Each number is 128 + 24 x the weight over the matrix's rms, rounded and kept within 0 to 255. Layers, rows and columns count from 0. Numbers have three digits each.

# k: layer 8 attention key, 96x96, rms 0.106, rows 40-63, columns 0-95
# q: layer 8 attention query, 96x96, rms 0.106, rows 41-63, columns 0-95
# v: layer 8 attention value, 96x96, rms 0.162, rows 32-40, columns 0-95
# o: layer 8 attention output (transposed), 96x96, rms 0.17, rows 32-39, columns 0-95
k40:128125123121161123131106136152144121146148139098096129124120136136138133135133132132113142121122103142118112120098137094114147130144121125087135127124132109147128132117080135137116162136098154117125137136144136123161099077155112114124152128136143118131136121109137149159098112120146144139
q41:143120116130106167083116105118129154132105157124147147114100109125166117140123124100070113132139131131097111119134114158158144130150120160167139097115092100121130123113128104111156133091164145129170112108121117125129143105108132143130127135148117089143115146129127131110126175160110118156
k41:063110146117125152156134125107093128075116134122127160107162133135114128137133147106166129157135161165156118146126099148092128181119161136107127134114111127119109125112138141115154084115125125122111170150146144153162139123114134142118126089106106137134157128116133114140141126107080113107
q42:136112121117207130133148136132161104141145134150114104169118126095091091126152112165159119109146124132134153124156133122123124141065146109098126127130113140131111099153122135109108116126111108102139115117150143128157129139117107140105103169123140176130143137117120148135129101148119112080
k42:137149146151131103114120114126152099163123098094158130146134140132135127126120167133132106138108087125095133116158121125144125151148087104084128123160160155132135149144137107137123141152134142121107094095141108123135137128138159127118125160141135156145114121143146143110126122134170149143
q43:108113135124118148129127141112141154112090108102115128147114126099151140114081136158101131149122121151129131139142143169177148118145133126101100103116084134116096169095117153126115132129117110150152106132111133130124126139133144148124108143145124096107114131138153118122121156123124138160
k43:099103151072126129139142139127143121134135168104113136111065089108083107142139130085170133113151141110136127129130123131100144181112157141149119126130114101143104063118111087139196127089127140137129148121162148162118135118150131147148138093159131143091121120139077125112137162121097178103
q44:093132126153101124098125120097156122165131141143125140077107143133125136110142143077080091129140134137115082128139100142146132119114108135116142134156085100140091156122124111136116136102125127093128104124141178093130147099165110114114164135133122137118131083152135120125096211156088167162
k44:084153123127153127117140084169118152098107109115119155099100112129115107104142190114159146124144143153136112109178124103105128172110106112124092145102126140128111089138132112108139128137087092090137142119120188125156141125145124132099148106143139131104133129122095152152120164119096127069
q45:137099111139166138143112123108118116117144120110100125126123136171135101140137125131131147159158128130142147123162144115115120124061113102161108126128093148133120126100139151110101126119123140138133141136123177125147105155114128097115140123151125154122155121105133109116122113145090114090
k45:152086086117125162102141116125131060133143097115163155100130147181139141144111113142109127116127111156078154134123101105141116062128106181099166129168155157128141136124174154099134118176117146134143124139146124102124138140123097091133167114145152153149119131140119131130088138122160113150
q46:144097182133102119105123086104138170096104129161127149098110121119139151139159129127105102124147104141133120156098106138168130146127155162116154135139133091094122134099143097102152123128149147143150117110116116141118114106121137127137166123155124129155111106122120132142087167147168118153
k46:080104118099112150135143125133105181120103123135135176121110111113122108128112138131162150143132157151151078125089140140118110166096159144152112137108107094152121110116116130137119099126107155169151149147115131172094147102115128150115136093132102098106154157138122130108140165105100111128
q47:161146127096097117118113135183146107145095141115130157177118100120145150145140095126156126135106152121178121113108124134130158108160122144161112100104153136137163102182086088119137122096142133116120109153182089153129141107118123098121146124163116111167138103136114114136106110150112146120
k47:101154094095140102127127108145158157178114123149138140123137145127146122129132113163091120153114099107105085106136128116126135121132139158123123149126140154152167106148136120131129170164115124092129122084135126126119108108128160097115116138123149102090143138120141116130110119142181127178
q48:140106122139098132166130142123119130090137095158104119123151123119100114141148141143152114130157150135123129145120146118126108146115138146128121112121166119140133130096154130145130105120138148163131140155121109156131125126109113127129128085156135143143127108131085163130117104150170107121
k48:144133096151150113111149138171115154165122136100170097107121163175130138127103117187148133131112106080094162118157165090150136096112095089137142122154097141157119142118173120095141179134135127129093108118128115079113108116151144120117113152108122165075127142171152170123146082109167104150
q49:165125137137143126086167121127170127157127122144098079126130135110156109111147162127119141122138094110108134110133126132117104109112165095083155123153128131143114130141185164114132155114091100099113092108154160109141099115119153159113130168128121164123133135151176156117125114124151111122
k49:145123145124131114129144088154154124134128096119136124126125151125112121105136142120146123134132127130138164118150127130109136145133113107118127152134120122123156103127124111132123130157118139134125124073133120132127114130103177150125119116139147168154126111105122111144125106101116111183
q50:094110129128136097120136122102136120149169140091183167128163155126167167125134092097110110117110146121119122138117135142126152111113098118091117099109145158146147156098118132131155147175144151116151115087160167098144144158081131145125115131125122112167150096126146109139148137100080142140
k50:123149125188108091101117094142160095138112125115125105147113153148108129095118155091117120141114110124119166118157104074106120117143097114158129159156144157137119116113149116132161132167108129155129130060134111091133117137118103129131168157124122154135123113128165091109141140122147122133
q51:131106148171139082086152147134114123145148145158164114114154131110152092113116142124148091136115123118107144133132089148112118141156115183168103113117109132144151104123108086157119141115114143113105142087142122140153145143114133135105135173108138136115126121128120147112140098136131135139
k51:148137125129125110114159154135113132132133157138129122134162123108136154132110151111094088103128129130138142144080108134118109121130120177113088113120165182108183132136147124141105129119131100112160107118144089111118128159113118104161121147109146139155121126112140082147142092139130133156
q52:144125142102117122135111068135126111148120115129153164125102112165143151138112106112157144113147086167141106127127143094159136121146103129108110110155115136158098150105111155112144090106146124095119129100131117121113135121118112137133128111137141131149150123145129129115139115098136133138
k52:137170137149131117149127129161159105111156127149111134156090111160136083102143105163180104155113131083124116116099096130117120114149132121115124100123139129121123123143134114139116142132136133120157122144152154114109118118130132100133101136142180144170102093132140083095111093121091148124
q53:114144149123147104129131114141149156123122150142124131122105159152130137123137145146147120137143083153130129164100107117162107131117123091059120165127095134123097142129138120150147150118110134171104148133123129125154175124143134106139098154118138136126098145137121116152143154123145095171
k53:109137166124128096144096144121143160129161116126099128139105127114085086112150153152119149112146116151127121108126114144134162159148159127120111126134122141166116140131118131132130130089106165136120144157163105108106139138112150130137148124171155124149124129110128094131122142103080117084
q54:136125142147148148119088080127128134105129146106147094126136144107149137099145138067098124149149112144131135110132130124115150105088130108107133164093130118104138141138161143118160129133145139093120115096148151131131131130099095145161138149080132121079170139137168145191118128144115123140
k54:132136139099126126125146098143157093145100115156117107132121154130106104089128111153134098156168102120152139093117134150106103161123117142137155132170158119130127125155128114112170112155128153112168157137119102108091110089091146147124136152121132172167172140087142088143130149147157106138
q55:080084149094129117127159145104127106074121161112112148124128121118122122106120155121129145124121119140144132131132113126140140144140126162106114139103118128150102094081111103129148135133120134139136127142122109120189141167149111168142084097120137150136115139114096148108148123124136168153
k55:094176121155125125100128151112110133100118127146156127144156083100133144127092148126125143168121146168143128139128111088117118118095146130158114102126148096124149131166129130145124109091136112125099124132123091112144144140165130121140158129122143116143137110151095129129096120120108147112
q56:110083143116133097135136155110110107108144110123159147156138142119130123138126177148096105136147113151110124137157089087097136134153175153088111114146138135116103129099136113092154122120110126155134119169129154146093118102135133161105123127135143103129149172163132136121129112120138106145
k56:102157156129128105156159127148129128132099150111068138149087127170125120133129136113110105116176153137152126116099117158130153133161092148171127160107125121110099122112188128106111117095156110108137140121125136142128154140094099154129135116144124165108132137151095119134134121116096111104
q57:137153126140130143142122140127111172065072122128120127139129130140174122134080135156132132136110146145128107149143139149123096119146135084141142145087096146099142110148145140105161118124145086126139157128101145116125121095113143164110122135092127145123136131166141087129098127134096080091
k57:107079094128132126100135122116104096166159118142106108101124106124133143140131080104119144140148147153141131121148119125158116116107137106127147150154137095134123152097128143096132166096097144127116141160095106117130069102114110158115136162123146156125190117169133131132134168130178126153
q58:177135126099143119149135100170124130135149123146135112134147113142117118149135110129111119151133103125113129120112118133143107140114127146132131115122168144129135099146099143149132103145149108090117132105151108126110126123158145117139109132128118163144122140111117130136120138175140119102
k58:120144123105144153158119137147132120142142099141137150181130122114116094122133136152145109116113124099107103111137115145101116119125115144097118128136130152103164155157115136134107138147124129115176118112172161136129162151111175146108088151107107119141139105135164103103102134124149095138
q59:174095145123096126121137101119154115111143107093147098126118120128122110108110160167105135138131145135101152142133096084153161125108114102145127137167165131084165118121102116143157140155138125131151122142155078120131111133126110121156150106125115147163105153114116126111167146118127138176
k59:120100117116157132131142119111133118144139144128124153170091133135116071081104117137125093117112139159154097134157140158113155163101165107110111151118116136118129100136115159091160118101144171114158108146133128099125155120117145170111103110090096121112109069128129160147140100129125137146
q60:112102153128144164158117153130143104098111141145075122125116104117121103144099147114126088122141133127105153102088104119111110169105155155102118119134161144121130124113142067144122155145138142130186140166088115157142118137137133175134088147136128129124116142135113133120148118144152156137
k60:115101179126143160149110151116101129105116154133114150100160133104122142142135092095138121124100134171119127135150143154117113118142113164175119169117156132121118144140146133157137118125129084137113119105099109117133158138123146157112127115140119125117111138125117116110135141097163150130
q61:131166137128160112130129112121103097109113156124153122130096114132145131120133098120116168128099116150116145132134180091143137141095140081116131125138139131155148120153138101092124126123111157128105147122159127161114157119140112122114146094127171140119157121101099121131130127142164147082
k61:138143125109140168158102171123147141123131127163151130172160132130165092128120140122092129147108101130157150090127104140113144108131105148100150098129123129141112115099132129125111098146122127102138172141167107115127145145133129103147120125142132154189144131134115078155123120128143127157
q62:155145148145130143149132148132114166123108182151125093106128113155101138132116128104136163071141078130102130121119106089115139102139138133121112157123159116167096138139123112133111111168133146152120144140095165148127142141112108159145147110114117104124132120139141113163138118114139106110
k62:145144133157110126143075153122075131139127159155103110096140127151140103126150101131142112130137124141134127125109155130106094140154094111162165114169119116158146113104112144140127111133136132170091195129105109132114132101089136137103139130157137101118131108102096153135114110132179092140
q63:127081147145121145121149121142101129096119131141120101111092106136127120139126163116111115113132145111084164137101176137100082142110138117129124116157186128148111101130135115120136113128128095130131163147128072126140143099117127131166112117135145125149138155117115160137132130130168114126
k63:128127099121141130134116120126128146117120156137120121110151145093162124117125111140084160173108159131123131115143156130139138121094145116127163119140106107129165135104165160130150112127116135143136136114102194134145093113142121120103146105107113127115132123160102118144113125118161098135
v32:154152143123122146108128120105131129144085111135143111149146143134136126170095123120125107128111114137121136143127143114130158132150132099115117074130117149110129141103142128136104106148144139134124122150148131129120153112126139109104124128141137103130103119127150120116122134172107126143
o32:143102160125122129118140099125139120143106127127120134117116104154122129138103146122103113121134145148152140123116095109137158177136149133110143112120107131119141115093118109148156132123132126147138125151134117112136115144152121139098128135163096127115142136130139108103126127148117131133
v33:105105098139102137134109122149125129154111149156121130164105139150111153159134105160129133138150119109149153117132151120159129115138144134112118160145124107146144110129105131101154132130134145162133121083130118100090125093126108147153125125109133115111122139136125117126099134118120115152
o33:139136100141125132138112129128157147141100103120087121110122138145110111164118143126096098145143128126098148168129144123132137100126132118127127149147146099129128140133145133123126145126140126152125124136126116104120101125156126115147144121110141118138098112141137146094137138139141102125
v34:136102113155118128102133133123134124132155111086128110121155143125127136126114136136110140140131134138114121112131143110127156131105134110133113161098107108165142125135111149151145116128109132134122144111133123144105147129102110151114143111151103128098110125138144156099183128139131139139
o34:147116094158118162124107140126131117144149132119141142123157140128137125132136119142146119106138150111107117107102147143109142124134132111148146134115113131134135121121125144139146103123125152158136122134112103097144112164092125131134109144111106128125134132116126131119156129147130143100
v35:130150135099148153158141130110103108137147139106130118150130153132124123123072106145118137116137130112128123134155143111153156099147142148102091157134145117117120101135133130088128146136091146165164119139134122125120110136135116133121125110128122141164136115138096139143140127122119117141
o35:117160113122125150142126151120144115134103108130116140107130144129119130129120127158075118124153158136128152123119126115144149115148112138159129136130110109109122109118147121107101149133118168147134133115113143153099143145140100110113132129152127131120140118111096133138135132121157101123
v36:122130119143142099076116107139170117137123096147151123097127112155143121124176090110117125137147145126140109146125138159124180131164133127132107163104170145126125140127119158176101137141100120114125140132114113112117138125105086145103121126137133120096105119117122138109143140111123136146
o36:156102114115136125149122128141123130155138141145126123109127124091131133097136092124141117133129120140129106144119135142141171138114126118128137124137149133119131144134102167153121079139150155102122128109108149093148117145105128112133100148087096133122131142110126152121158134156135126145
v37:135117144150154138093135156145102126135126116093166145140140115108153133114087154151127106124129130140112103101135123128125148131140132110115131093089115109136117112117157129119110114147103129132153118136123132142121142155122130127105121121135129140088106124139129140123163128140134143140
o37:130124135157145152125106121126096115148136114128161146132134127144154137141120130133116102114138134129120128107154117130123157132150112110142110138096123134124110111123124133139121120137143121176141146118106143134134097153128114121126113128134128127094132120135106087159145128127109147121
v38:149140147135135121106143135114165135109131155121129141100120129143130116147122128119139154129123131147121113137116148147110086105115125140107091116138127129139122154103109122125087177097123120135177179110157138128125114100133125115095128125159097143132129122137096126126170122126110125143
o38:102129103115118141126143152141126097130142157145177131102116140118107109148124130123148116117123159139147136125123126144147083156112141142160114103156112140128086127117111117082120098111154130117136145110115132127111127134128133114130144150151122110133110130123081140145141149162150137125
v39:149139123133121145128145125136143113133130131120141105132122122113113118142134129109130146088152141124146146124138118088130145115112131139159108119147125108105127108131119129137095118119158140142133119129141087134128133135152116119117133103115127121154125124116120135154128138140125144121
o39:142156142137087148129139123119109125140114112137121128142141137144119106129143119149137119117113148135159134123110115123125138135125131148131154132138105113109148118129126115116134158117116124132108132114151126133108151148121138118140134113127112124102136117113111167121125133116121114129
v40:135169121109146146162131147141110124105123143142123140122117125121119112112137115128131117171129108144160114148126106096136137136153148086101098111128145146110111130137106147110113136106112123133121140157148137121166141138119120089134093113126141118130167117148111162145112130134119118116